config.toml
num_key_value_heads = 5
norm = "rmsnorm"
norm_place = "pre"
norm_eps = 1e-05
tie_word_embeddings = true
init = "trunc"
beta2 = 0.99
lr_head = 0.00711
schedule = "wsd"
decay_shape = "pow"
final_lr_fraction = 0.1
batch_tokens = 16384
train_tokens = 105200000
dataset = "wikipedia_en"
Each number is 500 + 40 x the weight over the matrix's rms, rounded and kept within 0 to 999. Layers, rows and columns count from 0. Numbers have three digits each.

# layer 6 MLP up, 512x160, rms 0.159, rows 98-103, columns 0-159
533508452475438566507502380528463436548520490564455502500522475397488561496549484542486486546545491482457503506501603480533472532390446498586453493506462477592523474496547454517467486528534474429490486572516457517549560459515448531565497447553477529510447511473469496512479475411503458467473538529521494500510489390478467476524536469521440432519484469522421465471533482522472510491383563613462449551510561456488492506567536525488524464421546518475548516455547523482502564493473464
542485528468510432588546508521455533546566507440502514512512484486516482439497429541613525486534464421477449548515485481540530520517492478497535565449583506506458615453565507532515491521469474479502561445503440498528485583484541510419535505491501508491464552447553488492500416505588405581538559539519530481472567506454553499574468511491526445461556398505491498467573444481541496458542499395469456554494519529460539449434461467500486543462493485514505556495547437526488444511457515
544528492483446491493526496474506508508496563573532428474453437465431510472505507496495529469504489471490512570448489533521507597592557508546495471462508559467484476534510544482499435470526483548506525552479523527537527547456500440534587525541493464561542534514519522404603534610519509574518493473525557507470502466429462476485517495523566453526576538539523559539478478475563488589535488379436531547484489464448512512534525461532541521468473465496510524445515493501518457596449417
408471492454497522537499516471476568546457474525448498496480531517445459536476536461473521476576500530543519477528577543499547561485452587413602441520540480528561453468504443481507447524502529566457498464426540631474557520509536457476526487481526535505473437558497438532450477454496495453448466487479491508471509512495514510528527553528547492530497501553545500492530407512484450448470514519510490505525497470435456508519532528455447443488481504587451507542495460547539464532553510
466492534536476520461522430460487456518472475505497480528514580526490531442444536451544507509532536530509483534533483552450584587505529466465408532525475512496505433568519480543454550428514470509503508506547480449447473523549479530512519511504431503451450480405563525513496486435491529570534516486501441566525453529466472529469547537542567429430527508487437465576433508534488548491496490525458496516502511533507527419473468456525527522582480514483441443524451506533491596483469572
491503518519525479530517471457479526518550496439491438492504541536519495526444509573475475536492466464572538518558503463553491440549454468484487459484491497509478453495479429461526536473483472531485510460486490512493486514491463516503537505474546531438551501491461469564486496461523454572512549506543524499512561583503387512475464504498424504487426500442468480531523459497532465441520500559442437448501546495434497498447561480472400498533487501527518548494431488538574495549464506
# layer 6 MLP down (transposed), 512x160, rms 0.148, rows 98-103, columns 0-159
528527474535496539451508525462538543530382429467459508523504509530480534511481493559458469484552457572513512454443538466529572545552473524486428489501473375508475492504521440528459524468504521472494551523516456550514512477534543551500481528469472571523474515453507464485486478405436487547470500574447462497422477499429572485573501578539418511472471476549565518529456480527500491506456495452504457492490514553587535517490519511489506431560485523545543501507449513527499609464509494
522434457492550519446472547549421480465496490475513471505501479470470532516491497481505534541464517457517504491462525490495492457584514486455537620481536497441489514549466484435512417546489507404474473481525465457465465443510493417410509526412482566476537532482543540541463462453508461543586471530523489500499517509539501540507533549502450503491510503528530579553496457598490599449586499484478495412506547473540548463472439476522509547547546441528558475521502487534504441509551538
512509506474483498540494544496588435486512531553436483517409487434434496520573544559547524481507461495559386520498447569525432523610518489469491442498477527510552443546500549461532518522524528552515467515559564513537514462522442479517583522472489493566470492576481500513486539523524476521555519466515471546517571544539480442529528512535478475439501518501473538446460516437499548494505561499423488498501468486487511484560460525539465537478488486488491546437523485539567439566400493
446468434443472549492517588394531481397558392540434443470472496437522433574509536492475495498540556514502582556526487470478499550474469502514524478496523413531450494515528441488505478499463468502530498512492478583541534467567544533492569544446477534536580464469527537512503389507449435482473468466538508564473485488480536535538534486546523499539499474510486467506550465501502484501485527470444505493500477516542557533544499464435560458569458492520534502553482468524596522443477513
482565480528477482475456462473538504505493447483516570451466576494558457499512530439527486485498531414536512483429491510432490543476447520514510430463502458463504429500525484527513500481558534657469513523558471492541496475477458441504539479460534524495530503500521459484525494473486477532479509425546568559485504537534514475583442496540449484534455590404597487479515471500475555555497516457483481444469563405488475513556498385469479550475478512496507446549421401496537529500522469
561511508488524496498497514476545521524539473443446472545509531500529436503563497556487468474510500515527484512488544508526414466503497496440532449526450489502487532476499455502530531451456474522493475520556526510461455524518462478453473534514467459520492547449502453522490494471473503512502463543581554589501583518404509509473454478452479562500486464511515487516545479512504499525476575531517509572521565583515511444476500505461532494564483470522524515494513554524510459508490508
# layer 6 MLP gate, 512x160, rms 0.164, rows 99-103, columns 0-159
551455518554479481496450482447522505524487463488479460502479432517440530531491551531494497458495429573535472437491468429483478433530520473500457532492485452499478423509503524534479538477474451471514456441554458440500542446428452497482484486534447530485533470545514564484547523412411512494511504528504431470588496464495464502425488455555475513536530522594526535553519522442468496507511468566537440467440556489517554513523538542534465483569511523460472498527420510476513490452555549
502468473487534475452501526535546502498504515511467550611468427482502445515437511613530463561485531538540487563503500523584459470513517457558510531505534499414525464516468419488518503494522546445443465495505454460482484477447432489521444459559437592484448487533477506527530502485471417459506549514547489469476427507534459464581521483476513493550498524441532470556488564499534490428449431534508497471386463470489499521481480490533443491524552541522453457473411549509510513564533539
450483426505423506473477446438571498468503475492490533427502531451538450499572550477429466517552510511518553539516526442541512506516563473502465520460581472525469472465614475488479459541449455462494520438594525568486561484510491496510510537525457620554575467512519513467511477454453519522588440455429525540577385520527523477425597504562588504482495518564494475451537443605478434494523517519484534534499545528504536503480448525442482423546532517478511544508434493498515494570551472
522432492484441461473478522432440485439469501509457482549520519405465508465496532572544547457504503494441559440419586468516513486527512514549521512543569496553481472485487485462504495529558456501568493530473568449578504472443502513461510513559487543525454500441483466500578487457475456446494557584396480540532519526531444430422516526455438473549566485559527509501508510479499582370510523461528519528432450504542451533478432495537455515437605517519516506462432558483537452556435480
448565507583490506509484435476512452461550513500479546467550487506412461552515461499492521433457577449482515463531539509496496513499524495471506512422522541567478519445477509488509459492501485503468516534518517529545469525489543517519509548468477503518497436540432512515514494521493487494546441488519391489474456504498540415579512497534471498537493476479456551462485513477523488513488449520481562486454469517557551501487520539584475459550534532485515487513448570504449521537464516